{"n_layer": 10, "d_model": 64, "n_head": 3, "n_kv_head": 3, "head_dim": 32, "d_mlp": 256, "vocab_size": 4096, "activation": "gelu", "norm": "layernorm", "norm_place": "post", "norm_eps": 1e-05, "positions": "learned", "qk_norm": true, "attn_scale": 0.177, "bias": "none", "tie_embeddings": true, "parallel_block": false, "init": "normal", "init_std_qkv": 0.0625, "init_std_o": 0.014, "init_std_up": 0.0625, "init_std_down": 0.014, "optimizer": "soap_variant", "lr": 0.00591, "beta1": 0.95, "beta2": 0.98, "weight_decay": 0.093, "lr_head": 0.0123, "warmup_steps": 200, "schedule": "wsd", "decay_fraction": 0.318, "decay_shape": "linear", "final_lr_fraction": 0.0, "batch_tokens": 65536, "seq_len": 512, "doc_mask": true, "z_loss": 0.0001, "train_tokens": 145700000, "steps": 2224, "dataset": "wikipedia_en"}
Each number is 50 + 15 x the weight over its row's rms, rounded and kept within 0 to 99. Layers, rows and columns count from 0. The size before them is the row's rms in percent of the matrix's.

# up: layer 2 MLP up, 256x64, rms 0.124, rows 101-153, columns 0-63
# down: layer 2 MLP down (transposed), 256x64, rms 0.114, rows 101-152, columns 0-63
up101 087:52 20 48 52 47 42 48 56 42 26 77 93 37 17 43 57 45 68 24 58 43 68 38 43 48 66 64 34 38 35 68 30 43 33 47 68 57 43 57 56 69 37 60 52 46 61 34 53 26 64 51 34 51 37 29 57 53 63 83 64 55 62 41 52
down101 103:38 65 55 49 56 66 51 55 52 35 54 65 52 67 68 32 34 32 67 45 38 42 54 91 69 57 68 65 60 81 52 47 74 59 29 60 23 90 41 30 52 57 43 61 55 65 63 39 55 38 84 65 42 52 55 45 62 54 51 29 41 48 46 36
up102 092:61 51 64 44 59 29 43 46 24 47 05 28 15 37 82 23 56 40 53 49 34 50 48 59 81 58 43 35 35 53 60 70 29 36 42 53 20 30 48 45 53 45 46 54 60 37 44 46 24 44 58 45 38 61 65 54 52 52 46 66 67 51 67 53
down102 099:54 54 25 26 41 68 41 45 50 31 82 53 44 53 33 55 47 38 42 18 39 41 61 29 06 30 21 65 42 36 24 41 60 34 64 38 54 43 49 31 71 47 43 44 31 69 50 50 47 23 31 52 46 45 46 61 36 44 49 35 50 35 52 58
up103 100:63 09 21 38 58 57 40 47 64 63 17 45 50 61 39 53 51 63 42 44 42 84 58 47 47 66 79 54 48 47 33 71 35 60 42 55 39 63 42 62 36 77 42 45 75 60 55 25 55 41 38 42 41 52 31 31 64 25 47 26 54 34 54 45
down103 088:76 31 65 26 66 61 46 45 57 54 40 40 77 60 45 16 52 44 79 48 52 50 39 40 30 39 48 33 53 26 58 84 36 42 69 37 61 41 55 31 42 62 48 59 29 55 65 65 25 36 56 53 57 49 78 40 30 67 63 53 34 62 32 51
up104 088:60 12 60 39 51 53 52 37 60 50 37 61 53 58 64 77 22 62 57 43 61 73 58 58 68 53 30 36 48 35 51 40 52 68 49 72 54 57 77 83 69 40 33 27 54 35 37 60 48 52 15 54 72 26 49 51 32 58 29 46 62 42 50 49
down104 092:63 63 52 45 80 49 65 41 76 56 46 51 41 54 32 54 11 35 45 43 54 58 66 30 53 48 79 41 21 74 61 59 69 69 55 23 51 50 53 37 39 78 48 47 57 59 74 33 16 45 55 52 53 39 67 56 72 49 50 36 42 59 56 30
up105 111:45 39 68 40 72 61 58 20 31 57 62 55 53 26 37 30 23 50 38 58 43 37 44 62 73 55 84 39 38 63 52 40 59 56 47 54 49 39 55 26 33 57 76 41 30 54 43 41 25 38 55 46 36 21 41 49 63 33 48 24 51 59 69 80
down105 098:47 17 31 42 32 37 32 68 54 39 65 66 48 59 48 59 67 60 58 71 53 51 55 56 24 63 58 41 25 40 53 52 21 38 60 49 61 51 21 53 67 27 58 46 29 34 47 32 42 54 65 30 35 91 60 39 52 65 28 41 49 74 57 56
up106 078:46 48 69 63 33 50 20 46 47 20 36 53 58 37 38 63 45 51 61 48 56 36 21 21 58 71 40 64 44 36 52 53 20 36 50 42 34 47 28 53 71 50 63 62 57 37 39 90 37 43 43 28 46 49 45 29 57 89 37 57 60 47 36 49
down106 089:53 52 43 56 55 31 60 39 62 49 28 62 62 68 48 54 63 41 58 17 58 41 34 37 63 37 71 55 48 63 53 28 47 47 65 38 34 54 23 56 79 51 60 74 46 69 40 32 50 20 52 20 41 63 66 43 62 30 27 34 30 18 58 43
up107 105:19 43 47 47 65 37 36 45 45 61 47 43 58 26 33 46 57 59 41 49 64 54 55 35 63 37 42 42 98 71 48 60 31 58 62 43 35 60 48 66 38 52 18 59 48 50 73 55 34 71 48 43 46 38 57 11 41 56 56 21 72 34 29 46
down107 145:34 41 43 49 52 37 56 33 43 45 62 51 47 19 56 39 50 52 61 38 57 27 49 34 70 58 49 44 96 59 45 45 30 73 57 71 29 55 56 78 65 42 39 46 47 65 60 45 33 68 45 55 22 17 37 26 33 44 71 60 60 60 35 37
up108 111:57 53 66 58 39 33 46 65 41 56 51 47 52 28 69 35 52 40 37 52 49 08 37 79 58 77 34 57 38 31 33 36 54 69 34 51 23 31 64 48 67 50 77 43 46 35 69 49 65 56 58 51 54 59 37 40 58 51 43 83 45 84 41 34
down108 092:61 44 55 23 37 49 37 45 46 38 34 45 65 55 74 42 64 25 43 35 32 47 71 40 09 24 43 41 40 48 61 64 27 20 59 37 54 46 26 44 41 66 66 32 30 53 46 44 41 26 52 43 53 46 45 36 33 44 48 22 37 58 61 21
up109 093:36 31 38 55 30 57 51 37 34 66 61 48 48 54 20 43 30 29 50 55 47 40 58 55 63 48 58 36 59 34 40 37 71 44 67 67 07 60 58 43 58 39 53 30 64 50 43 67 13 46 52 66 36 44 46 43 56 85 50 17 76 45 51 65
down109 100:64 62 36 43 54 54 46 40 69 45 55 17 69 53 50 43 24 49 65 35 46 56 43 43 18 58 30 28 45 79 48 29 31 53 61 22 34 33 52 44 35 38 48 72 25 44 78 27 51 25 26 56 21 50 53 47 46 51 50 37 53 36 41 48
up110 138:51 47 46 47 77 49 70 59 62 24 42 47 52 34 53 40 63 47 36 38 76 69 48 35 59 47 66 54 65 41 48 48 64 42 87 30 47 44 57 56 54 38 64 76 23 59 59 53 67 60 69 34 68 42 51 30 32 37 95 44 52 47 44 19
down110 133:61 31 47 50 34 70 20 32 43 71 33 48 43 33 67 51 64 68 50 57 17 47 59 70 44 56 28 72 69 76 67 50 45 56 35 26 64 59 35 71 56 32 48 37 79 46 43 52 24 26 30 39 43 55 43 34 40 64 39 47 65 49 53 64
up111 074:29 51 44 42 40 42 45 68 55 28 50 49 42 50 65 61 43 45 30 74 61 71 54 20 61 46 43 53 69 55 52 42 45 43 80 51 86 56 24 78 41 72 72 38 45 39 40 31 69 61 60 73 41 36 38 35 40 34 50 47 63 86 58 59
down111 072:22 44 25 37 51 64 57 29 81 57 57 35 27 38 66 31 54 50 50 39 56 41 26 63 70 54 47 37 12 48 42 67 62 58 46 31 36 35 49 27 44 65 59 35 40 46 82 54 29 59 60 48 54 61 60 69 61 73 39 67 55 59 44 29
up112 056:73 52 67 47 25 60 47 45 36 52 55 42 60 63 35 83 53 23 48 71 49 49 54 32 41 83 42 72 60 76 46 67 45 70 48 66 58 60 34 39 42 25 39 67 58 41 42 64 31 68 33 30 38 21 47 32 35 59 31 57 57 55 28 41
down112 103:23 58 32 60 51 26 49 61 66 60 42 53 48 74 53 60 29 56 66 50 61 37 48 43 68 11 61 22 56 40 75 50 45 52 53 84 49 30 56 56 65 54 68 47 34 71 46 35 68 47 27 52 37 70 62 36 38 37 46 21 48 33 71 51
up113 104:44 70 58 53 54 68 37 30 31 81 31 37 51 24 86 10 58 54 72 44 50 60 54 56 47 67 30 35 75 59 28 44 52 55 62 51 53 63 34 54 42 57 74 25 53 40 48 51 52 52 42 31 27 60 51 58 49 33 77 62 40 48 46 41
down113 093:49 48 64 45 50 11 59 56 62 51 62 61 26 76 57 68 53 49 42 54 48 34 71 28 58 22 78 64 31 57 64 56 18 54 37 24 62 51 67 51 63 47 42 59 35 31 41 13 54 53 58 52 44 33 72 63 41 49 71 38 29 59 46 48
up114 096:45 41 41 41 88 70 59 43 26 55 39 67 42 57 51 61 66 23 51 42 61 74 39 42 51 51 71 47 48 56 36 46 52 23 28 51 46 73 54 57 52 60 71 53 71 51 37 30 35 34 49 51 50 28 66 40 41 04 21 41 38 43 43 36
down114 101:45 18 53 46 49 54 68 66 57 46 48 70 38 60 33 46 22 35 33 57 59 70 46 54 51 28 64 30 14 52 47 34 54 56 71 44 43 66 20 57 45 50 55 28 50 34 29 71 42 64 84 57 38 45 27 35 33 67 69 60 46 44 52 67
up115 094:26 38 66 44 42 51 46 40 35 45 50 67 42 62 59 47 48 59 13 61 58 70 26 27 84 55 36 29 60 70 76 48 49 55 60 66 56 43 27 34 23 55 52 38 45 74 64 64 62 72 63 52 52 26 51 23 51 47 64 52 60 33 54 31
down115 094:33 59 46 37 52 62 61 62 51 56 72 54 46 36 13 38 57 38 49 55 39 53 68 55 44 29 44 43 28 25 31 38 42 30 46 87 45 50 52 41 37 28 42 60 29 43 36 33 62 57 21 64 36 65 79 44 73 53 37 76 35 39 56 30
up116 096:45 54 61 58 35 57 69 28 57 67 32 58 40 38 46 56 51 28 37 57 60 39 54 69 21 72 60 45 30 57 76 40 65 63 34 61 57 26 47 30 40 55 59 30 55 41 52 84 21 40 30 53 43 37 27 61 76 43 48 69 70 67 35 62
down116 085:26 50 45 55 50 49 47 58 39 52 48 41 61 48 50 36 57 49 82 53 67 66 66 72 50 08 53 72 71 43 42 42 39 67 50 49 52 55 71 48 70 45 60 34 64 64 52 55 46 77 39 68 59 68 82 80 50 62 86 59 51 70 67 39
up117 071:22 38 68 25 66 61 44 60 61 34 51 38 69 30 56 54 63 42 45 57 53 54 38 41 44 63 40 75 48 53 37 57 33 70 57 63 51 74 54 58 68 38 40 74 17 40 48 64 58 67 80 20 47 23 66 53 57 69 59 46 77 28 46 50
down117 081:32 41 36 46 58 26 28 45 76 53 56 36 70 58 53 23 50 47 56 37 48 57 73 57 56 32 41 46 13 43 50 27 52 39 32 24 25 46 45 71 86 52 42 57 17 57 60 53 52 37 73 57 59 63 22 44 62 38 54 56 63 40 55 54
up118 105:39 44 42 46 41 44 70 32 45 49 34 28 24 49 53 67 73 68 28 62 55 76 44 49 44 36 29 45 65 46 45 48 58 65 57 31 48 68 31 79 67 30 43 66 46 48 46 42 50 54 65 49 32 58 69 69 24 22 58 30 43 25 33 80
down118 101:72 30 43 50 67 20 52 52 63 56 60 59 25 63 59 70 47 48 67 47 55 44 61 51 46 51 65 43 29 69 24 50 32 59 54 55 65 40 69 48 42 49 53 54 49 31 49 52 56 33 20 26 91 48 68 75 17 33 32 54 68 57 61 53
up119 094:44 71 48 40 66 37 41 53 59 61 54 47 70 53 16 58 30 38 41 58 72 78 41 45 60 34 23 99 48 71 27 41 34 57 27 47 37 59 27 53 48 54 39 75 38 56 63 33 62 46 58 40 66 38 57 45 53 39 55 67 65 44 44 62
down119 092:44 38 67 66 45 41 61 44 51 60 70 58 55 53 58 35 73 60 39 91 46 41 34 42 37 61 56 38 81 74 64 72 49 41 46 63 45 45 79 44 39 61 55 23 36 43 45 60 72 66 29 87 58 49 50 45 50 41 73 81 60 58 42 44
up120 088:33 58 42 47 58 43 58 55 51 29 39 62 50 41 50 32 60 51 44 70 32 77 49 37 65 59 61 68 52 34 45 99 84 52 62 56 38 74 49 43 30 30 65 52 36 36 70 32 66 64 60 72 53 52 31 38 62 56 70 52 43 19 52 46
down120 087:80 47 49 62 25 61 24 81 75 60 61 36 36 57 55 66 39 53 28 47 49 49 49 43 34 30 62 34 60 49 70 43 53 27 60 63 57 24 56 41 30 29 24 41 38 56 76 58 44 35 29 50 49 51 40 36 37 38 41 49 51 84 60 66
up121 097:55 32 51 61 66 56 36 28 34 35 45 41 45 23 17 51 27 46 56 71 47 88 84 47 63 55 48 69 65 34 52 50 33 46 46 65 62 62 72 62 56 49 27 44 49 64 32 74 19 69 60 60 51 46 55 53 61 64 44 66 65 57 35 58
down121 111:22 51 68 54 50 56 44 32 54 31 46 64 56 53 85 44 62 81 18 48 68 68 48 65 46 50 53 61 16 58 44 62 58 47 54 69 57 43 43 43 56 38 36 80 56 59 38 51 54 80 68 55 77 38 46 20 47 62 50 47 37 62 41 75
up122 097:41 53 64 68 22 63 56 34 47 65 47 33 45 24 36 33 41 28 17 67 64 47 57 26 71 54 41 66 54 31 48 20 57 38 59 51 58 31 38 23 39 59 59 30 48 55 55 31 47 60 63 45 17 48 45 52 49 46 60 68 27 51 55 81
down122 092:20 35 87 49 71 12 49 72 42 63 58 47 48 51 53 50 52 38 69 44 37 68 54 74 51 70 40 46 35 52 57 66 25 41 77 56 52 53 78 53 33 61 67 50 33 27 57 33 54 27 45 37 57 55 69 38 43 27 44 43 58 52 59 31
up123 097:57 28 34 60 55 62 55 25 59 36 64 57 32 63 47 43 42 75 45 77 34 73 44 54 45 54 66 48 63 55 22 52 71 62 71 77 36 67 32 44 43 60 62 55 71 55 74 47 37 49 40 32 35 46 27 39 33 47 32 43 39 90 48 37
down123 110:43 54 33 48 46 86 43 46 55 46 42 69 50 61 59 48 53 48 38 25 38 54 48 46 82 50 52 47 40 30 18 65 49 68 38 59 55 51 36 57 37 69 46 63 35 31 48 36 76 31 72 47 70 29 38 64 33 17 36 17 31 53 58 38
up124 108:50 27 58 27 61 41 42 62 61 55 74 33 67 45 60 71 51 48 66 19 62 67 37 50 49 33 35 60 61 43 44 29 30 60 71 52 52 40 56 71 69 10 34 76 61 62 69 61 78 72 47 56 49 45 50 24 59 58 64 64 54 63 46 43
down124 094:51 36 47 30 52 53 60 70 67 71 59 59 54 40 82 15 61 59 69 70 46 66 65 61 55 26 45 26 40 53 59 48 52 63 63 60 71 60 32 54 44 31 42 42 58 25 42 30 33 50 50 57 33 60 13 16 27 55 48 49 59 56 44 54
up125 063:49 39 49 68 40 63 94 25 38 48 39 58 53 57 56 79 31 31 20 73 45 81 75 51 49 43 50 33 53 49 59 26 46 66 61 63 55 50 37 60 39 37 46 73 47 64 62 41 58 40 52 31 57 47 46 69 81 48 41 69 68 55 45 65
down125 062:48 67 23 48 50 62 35 44 29 36 61 53 55 30 42 39 56 34 77 48 71 50 33 33 81 63 46 52 54 73 36 57 50 49 49 58 37 40 27 72 69 61 38 77 85 48 41 62 40 76 43 52 21 64 47 44 50 30 75 64 45 59 44 64
up126 091:54 19 49 78 72 42 66 25 40 20 66 39 83 62 49 44 40 36 48 83 45 49 28 36 63 23 49 56 33 53 54 41 55 46 55 47 55 50 55 39 70 38 51 65 38 53 47 60 48 58 76 34 70 22 69 46 59 75 53 58 66 36 59 45
down126 091:65 34 35 49 46 50 30 88 48 61 62 50 49 87 49 58 52 66 72 52 62 53 70 28 61 46 52 52 62 46 43 40 63 09 41 47 58 34 49 49 53 64 49 37 55 43 32 17 53 50 41 52 28 88 66 38 49 65 66 48 38 39 52 75
up127 119:65 45 59 78 65 34 56 46 58 67 36 32 40 29 26 50 35 30 67 60 66 66 43 67 73 58 23 51 58 41 38 43 58 78 69 42 41 40 53 78 62 30 75 58 41 31 43 61 64 42 52 37 45 49 51 51 69 78 60 75 60 75 40 56
down127 111:35 69 48 45 60 53 64 64 20 49 46 74 35 75 47 58 37 46 29 49 25 68 41 56 70 47 37 60 66 78 42 30 37 36 53 33 59 39 29 32 05 66 53 62 46 45 33 60 46 50 43 87 45 41 43 42 42 58 44 66 48 60 59 66
up128 092:59 60 31 41 46 39 71 63 52 28 74 42 48 24 55 53 42 96 45 41 68 45 51 49 86 61 53 49 63 40 48 50 42 19 52 45 57 75 55 45 59 39 38 62 45 13 28 23 63 74 48 55 52 48 56 29 39 52 62 54 45 30 52 50
down128 097:60 75 36 29 36 39 56 53 77 45 64 45 25 44 66 37 49 32 43 54 22 56 34 56 28 36 46 54 12 40 14 43 43 50 32 43 63 55 47 56 50 48 56 53 59 65 32 16 51 45 68 33 41 47 63 80 51 52 32 30 61 55 65 39
up129 098:26 57 60 40 49 43 40 26 41 31 47 49 61 72 59 66 79 77 45 52 31 42 17 61 61 82 71 30 67 33 53 65 42 23 48 63 52 61 56 66 51 52 42 48 50 53 49 52 29 62 66 41 82 62 41 46 53 51 82 41 27 52 49 55
down129 100:38 82 47 38 37 71 63 29 92 47 49 43 70 47 43 47 28 55 48 62 52 55 21 54 29 49 33 52 63 72 56 54 34 48 56 41 50 57 38 37 44 74 50 60 66 48 44 63 26 46 61 69 24 53 73 48 21 67 41 48 72 60 38 68
up130 116:51 13 62 44 61 65 33 24 35 26 56 69 56 36 46 46 51 62 32 40 45 43 40 53 49 42 47 37 29 40 61 80 37 82 35 68 27 60 57 80 64 31 40 60 42 30 56 33 58 56 40 58 44 34 33 50 22 45 54 64 53 72 39 41
down130 098:43 68 59 57 47 68 49 78 78 50 48 43 52 40 47 32 85 41 45 60 49 35 54 56 62 70 36 30 70 28 42 41 50 32 45 45 67 69 35 73 34 53 32 21 54 39 53 53 37 65 59 63 74 85 52 57 53 55 49 55 15 44 55 70
up131 083:60 61 37 56 33 49 64 51 30 55 52 26 58 48 47 29 52 48 38 53 65 37 60 56 77 63 72 58 59 36 54 48 68 21 21 45 32 45 46 50 59 59 44 43 59 58 56 38 15 55 64 43 57 35 41 32 76 53 42 57 33 17 16 17
down131 082:50 40 53 37 36 45 53 53 79 64 61 43 40 35 51 65 46 62 76 70 51 63 73 72 52 40 22 62 33 48 56 52 52 79 53 25 49 50 48 58 31 43 72 41 83 49 54 46 38 68 60 48 53 68 33 77 62 69 60 76 61 54 44 86
up132 098:32 39 60 39 41 07 70 33 32 62 40 33 42 53 26 59 70 31 39 42 31 63 60 63 59 73 25 54 60 41 43 59 69 64 43 71 65 66 66 47 70 47 50 55 52 67 76 43 34 34 70 28 50 50 37 30 36 61 52 60 43 43 30 51
down132 094:59 33 32 50 47 16 66 47 80 22 48 39 46 54 40 79 55 46 40 41 41 53 54 63 28 38 54 79 56 33 50 74 33 57 42 49 32 69 75 50 29 53 54 37 29 44 57 23 58 56 69 17 65 30 40 37 43 54 35 40 49 57 59 51
up133 105:57 48 51 41 49 32 32 43 36 99 61 80 63 31 44 66 24 10 36 50 74 55 67 42 49 61 44 59 58 39 39 48 69 67 68 59 33 45 46 62 53 49 63 56 67 48 51 66 82 57 47 55 56 59 48 59 63 54 48 75 43 65 35 44
down133 105:56 78 52 47 67 65 76 63 58 47 48 47 54 40 48 40 62 37 79 48 30 74 72 47 73 54 41 58 46 42 62 32 59 44 57 30 73 47 39 34 49 60 69 46 27 76 40 54 35 25 59 38 33 68 36 54 63 62 43 39 88 64 25 45
up134 110:26 68 62 42 35 57 53 60 36 63 47 32 42 46 36 52 41 19 51 45 43 72 52 72 70 43 17 74 56 70 58 39 63 53 42 38 17 63 29 58 33 50 64 44 65 17 44 35 73 34 48 60 46 65 44 60 57 56 50 37 80 40 52 69
down134 103:54 60 29 52 43 57 44 58 72 45 43 40 74 49 41 69 34 91 47 63 57 24 44 40 32 57 71 53 39 36 44 42 47 41 48 46 41 55 65 28 65 67 36 81 45 33 49 65 62 83 41 68 52 41 70 80 62 63 69 59 21 56 43 54
up135 120:41 31 57 54 32 49 48 28 37 24 20 36 37 37 57 59 54 60 20 48 73 80 61 69 62 57 41 60 56 44 19 47 53 53 75 65 50 49 64 49 46 64 66 37 28 42 72 64 57 56 69 22 58 43 27 49 39 48 72 46 44 62 75 51
down135 146:44 46 54 56 61 57 36 58 55 65 70 55 31 32 34 30 51 56 47 68 49 56 81 69 50 70 57 65 28 54 53 48 58 58 50 57 14 64 47 60 77 57 46 55 66 49 20 52 35 62 62 34 71 75 43 65 73 74 39 76 65 64 22 51
up136 103:67 41 37 17 69 40 46 51 46 33 56 68 61 46 54 56 56 41 37 66 69 53 72 58 87 34 58 76 84 42 51 32 54 38 53 49 43 66 59 43 73 31 48 33 15 58 86 55 55 57 68 70 59 47 56 51 47 69 52 46 51 50 68 44
down136 079:63 52 86 92 38 46 51 65 68 66 35 59 45 36 41 63 59 40 48 42 33 47 66 53 23 37 37 39 27 54 38 41 47 65 39 41 70 51 53 43 31 52 65 45 58 42 28 23 61 51 42 35 50 37 42 33 67 52 73 60 70 40 88 46
up137 076:25 41 46 73 70 56 52 40 46 73 32 51 63 34 37 65 75 55 40 54 48 68 48 33 56 65 38 43 37 68 70 51 45 65 66 79 58 60 36 60 52 59 52 61 51 64 57 56 46 45 51 59 78 10 47 39 43 39 95 51 36 76 44 51
down137 073:57 59 37 59 51 52 57 60 50 64 69 39 61 44 57 85 38 42 26 63 40 39 50 28 65 73 58 36 45 47 16 38 56 35 65 48 49 30 50 24 42 27 47 16 33 32 54 54 54 67 45 73 56 69 57 45 63 47 68 62 29 29 21 46
up138 101:45 59 84 65 42 67 74 68 31 23 55 68 47 53 74 82 51 57 24 40 46 59 52 37 46 63 67 48 68 34 52 45 61 41 67 56 58 46 37 77 44 56 42 40 36 56 54 63 59 67 58 86 52 65 37 63 44 35 48 46 48 44 39 89
down138 106:39 28 49 78 68 30 57 54 29 53 55 42 43 38 52 24 52 63 59 50 55 59 51 41 71 38 57 32 69 21 40 35 46 39 48 56 54 36 89 54 57 45 19 58 63 43 27 47 58 41 49 78 53 55 48 62 63 51 48 63 09 43 22 39
up139 116:42 84 41 44 41 69 57 54 51 47 49 42 35 17 32 47 61 51 47 46 51 56 50 71 62 61 41 64 59 32 54 48 16 55 49 54 35 42 47 61 36 43 43 55 97 66 61 34 45 49 50 43 62 74 29 53 78 45 28 50 55 84 66 73
down139 121:42 34 33 36 67 58 58 54 47 59 28 74 75 69 57 64 49 47 71 62 64 79 47 36 70 23 60 68 28 63 78 37 47 47 25 83 65 69 35 42 41 56 58 46 49 49 42 54 49 47 47 53 42 41 54 53 44 47 90 54 19 54 46 51
up140 068:64 62 31 50 44 61 55 31 36 54 46 39 59 44 39 62 45 44 79 76 41 74 60 59 45 54 37 61 76 64 40 54 19 36 25 70 43 43 59 43 51 52 45 48 35 52 27 41 51 44 39 28 95 67 46 51 47 71 63 24 75 60 28 56
down140 071:41 25 71 41 61 64 59 37 26 45 31 64 41 62 54 34 40 47 32 34 30 58 27 45 49 13 53 30 61 53 52 43 61 56 45 51 66 52 33 60 39 38 43 27 31 55 44 44 48 55 52 74 63 42 37 45 30 50 50 25 52 49 99 72
up141 079:45 72 47 25 64 22 55 77 34 45 83 66 50 91 54 77 29 50 30 57 59 57 54 82 59 60 59 59 40 55 64 38 67 53 66 70 56 53 50 50 58 29 59 46 48 36 43 42 54 43 49 65 67 26 45 57 21 44 49 51 56 53 38 67
down141 072:72 51 50 61 38 31 42 49 56 41 53 30 78 49 56 53 48 52 47 45 79 34 60 59 45 54 48 44 90 37 54 27 20 37 37 30 44 43 89 51 60 34 76 48 52 61 55 31 59 36 67 45 41 53 24 30 64 75 29 68 52 47 56 45
up142 102:70 58 41 33 43 39 52 70 47 49 56 52 66 26 64 48 19 40 49 52 65 57 62 46 59 72 84 55 44 37 45 47 86 42 68 37 44 60 32 45 68 43 71 41 25 64 62 70 44 36 48 62 38 25 25 49 40 38 57 47 57 33 43 87
down142 108:49 34 63 47 49 46 66 56 58 44 32 30 60 30 41 56 77 49 50 57 43 18 46 41 53 23 60 40 62 26 35 39 12 35 47 68 54 46 62 32 71 21 44 26 27 44 48 24 53 81 43 45 44 55 43 37 35 69 52 65 37 43 62 39
up143 094:52 52 43 60 62 31 94 43 65 46 58 63 38 67 44 41 38 25 62 79 44 57 66 53 63 86 50 33 56 49 61 32 41 41 46 49 55 65 56 62 71 47 45 74 37 60 47 55 40 66 42 34 78 51 49 59 39 58 82 75 53 73 31 47
down143 096:43 52 40 57 70 71 44 51 16 38 33 57 29 65 32 53 32 48 76 34 48 44 42 66 48 35 14 75 72 47 43 48 16 58 35 43 45 58 51 46 53 40 42 53 72 65 55 36 60 69 71 59 53 67 63 26 68 55 24 37 61 35 40 52
up144 078:66 56 44 67 58 27 82 62 63 44 58 26 58 23 43 57 49 37 52 56 38 38 38 78 89 72 65 44 49 44 33 17 54 29 26 50 48 78 71 39 65 67 40 53 56 59 69 55 50 57 58 60 58 68 44 57 71 62 65 48 49 53 58 38
down144 075:72 60 50 63 20 65 48 37 43 58 57 70 22 68 55 72 40 77 56 54 58 50 64 55 47 48 19 54 62 33 60 68 53 60 63 45 66 44 39 50 38 71 53 80 59 52 74 28 37 75 87 32 48 48 21 61 53 58 53 49 65 57 54 53
up145 107:56 53 26 24 58 54 75 47 47 26 62 40 51 56 59 69 55 64 61 55 50 42 39 45 74 45 39 56 71 67 55 64 18 28 45 59 34 39 51 52 51 53 74 60 25 25 34 27 51 39 56 48 30 60 35 43 63 84 59 63 86 62 39 45
down145 095:24 41 34 32 49 73 43 43 45 54 01 53 32 43 47 43 47 30 43 35 65 57 63 27 35 67 52 47 48 38 51 62 54 54 30 61 56 87 64 47 20 79 33 70 47 61 38 50 69 59 65 54 48 42 34 35 62 39 54 26 52 52 49 52
up146 120:42 64 66 65 60 61 61 42 39 45 43 47 48 35 33 46 39 21 23 34 44 59 31 41 47 76 56 36 51 46 49 31 60 29 56 44 37 52 42 53 19 72 89 10 48 57 41 64 44 57 55 42 49 38 55 38 45 58 45 79 68 37 36 80
down146 099:60 40 10 57 56 38 51 72 49 50 48 58 57 51 71 60 80 56 72 61 48 82 27 61 47 35 23 62 77 36 74 53 77 58 25 52 54 35 33 62 47 45 42 67 46 36 34 53 43 47 48 48 67 69 55 50 51 63 53 52 25 57 40 23
up147 078:49 37 41 52 17 29 36 51 37 40 56 34 50 45 17 42 49 45 57 39 49 40 67 51 74 44 50 59 48 44 19 38 29 40 33 53 04 63 60 49 87 43 28 51 54 40 51 66 43 51 46 38 48 71 35 46 70 64 55 30 37 38 42 28
down147 082:53 60 40 54 48 65 53 63 83 63 25 30 40 59 40 57 34 68 64 38 31 61 54 51 38 68 35 53 68 52 27 56 33 73 79 24 46 32 63 31 59 50 64 26 43 50 79 59 46 42 71 31 69 55 39 40 56 43 54 58 49 26 63 23
up148 107:42 59 39 35 80 66 09 55 28 58 53 58 61 39 77 29 44 51 39 68 50 57 34 58 57 45 51 52 67 74 53 57 50 54 42 73 32 59 45 36 46 44 71 60 63 50 22 28 50 70 83 32 52 74 70 44 51 58 51 45 79 45 60 55
down148 094:48 34 63 49 45 55 47 56 59 44 45 61 34 49 58 42 69 12 42 35 49 52 94 34 13 47 42 33 36 58 43 41 26 56 66 35 88 45 70 50 56 34 48 50 57 69 67 54 41 35 48 56 38 20 43 22 50 38 39 40 35 52 51 45
up149 104:50 60 55 48 39 45 76 44 58 51 54 36 36 20 41 44 34 42 49 70 57 83 83 54 71 59 63 52 36 57 50 44 59 46 55 62 73 67 53 13 60 52 20 58 56 62 46 39 45 37 50 52 65 79 51 51 38 31 29 29 53 66 17 50
down149 095:80 72 54 60 54 61 42 74 32 63 25 65 39 57 34 63 59 46 57 19 69 73 50 43 28 36 27 20 30 49 68 47 48 47 61 47 47 59 31 40 46 62 57 73 62 45 51 35 64 27 54 27 61 47 52 41 28 34 56 29 63 65 35 40
up150 087:32 14 46 31 49 46 49 51 29 61 29 61 47 37 54 36 58 55 39 71 57 66 73 51 45 40 42 22 67 39 48 58 56 54 91 78 66 51 60 66 58 31 56 57 44 35 36 62 52 55 43 49 25 37 45 66 46 56 74 41 56 30 77 25
down150 109:34 27 37 30 73 50 52 34 53 44 65 43 48 47 30 63 52 53 49 42 55 41 08 44 84 49 71 66 44 65 60 46 55 81 27 58 17 37 40 69 47 53 40 41 48 44 42 36 68 77 79 59 32 44 42 40 71 52 47 38 52 44 41 39
up151 087:35 68 33 64 37 50 73 43 69 72 53 73 65 36 51 54 40 45 36 94 44 56 48 58 41 59 46 39 56 36 40 53 43 62 78 64 61 53 51 76 59 37 65 59 54 63 27 34 42 47 76 42 60 22 71 73 35 50 72 69 60 48 60 33
down151 087:71 54 32 64 53 59 63 48 28 13 51 27 52 69 55 56 42 60 55 36 36 34 77 58 70 47 37 54 41 57 84 55 58 68 50 37 58 37 21 49 25 39 66 58 45 58 53 36 40 53 44 69 74 19 61 42 51 49 82 53 34 43 35 60
up152 098:45 54 58 55 79 59 47 46 46 54 56 40 67 42 44 25 75 69 42 32 23 67 40 70 57 38 50 73 50 36 69 49 28 45 55 60 52 46 79 29 57 26 46 71 60 50 58 36 72 65 80 34 60 20 60 35 49 28 66 37 50 53 34 34
down152 085:70 48 51 42 37 19 40 85 32 39 63 40 56 95 64 53 34 41 47 43 59 45 59 33 45 54 59 22 71 48 72 40 34 37 59 34 63 52 26 61 26 67 41 35 32 39 65 75 59 57 44 69 36 39 43 51 41 55 30 55 58 57 58 63
up153 106:37 78 50 63 45 25 37 51 36 36 63 67 30 39 52 32 67 39 29 47 64 36 60 19 46 65 58 71 49 68 32 51 56 18 62 71 61 47 68 44 41 40 55 27 40 62 44 66 45 36 48 37 64 56 44 41 56 60 49 78 76 32 48 81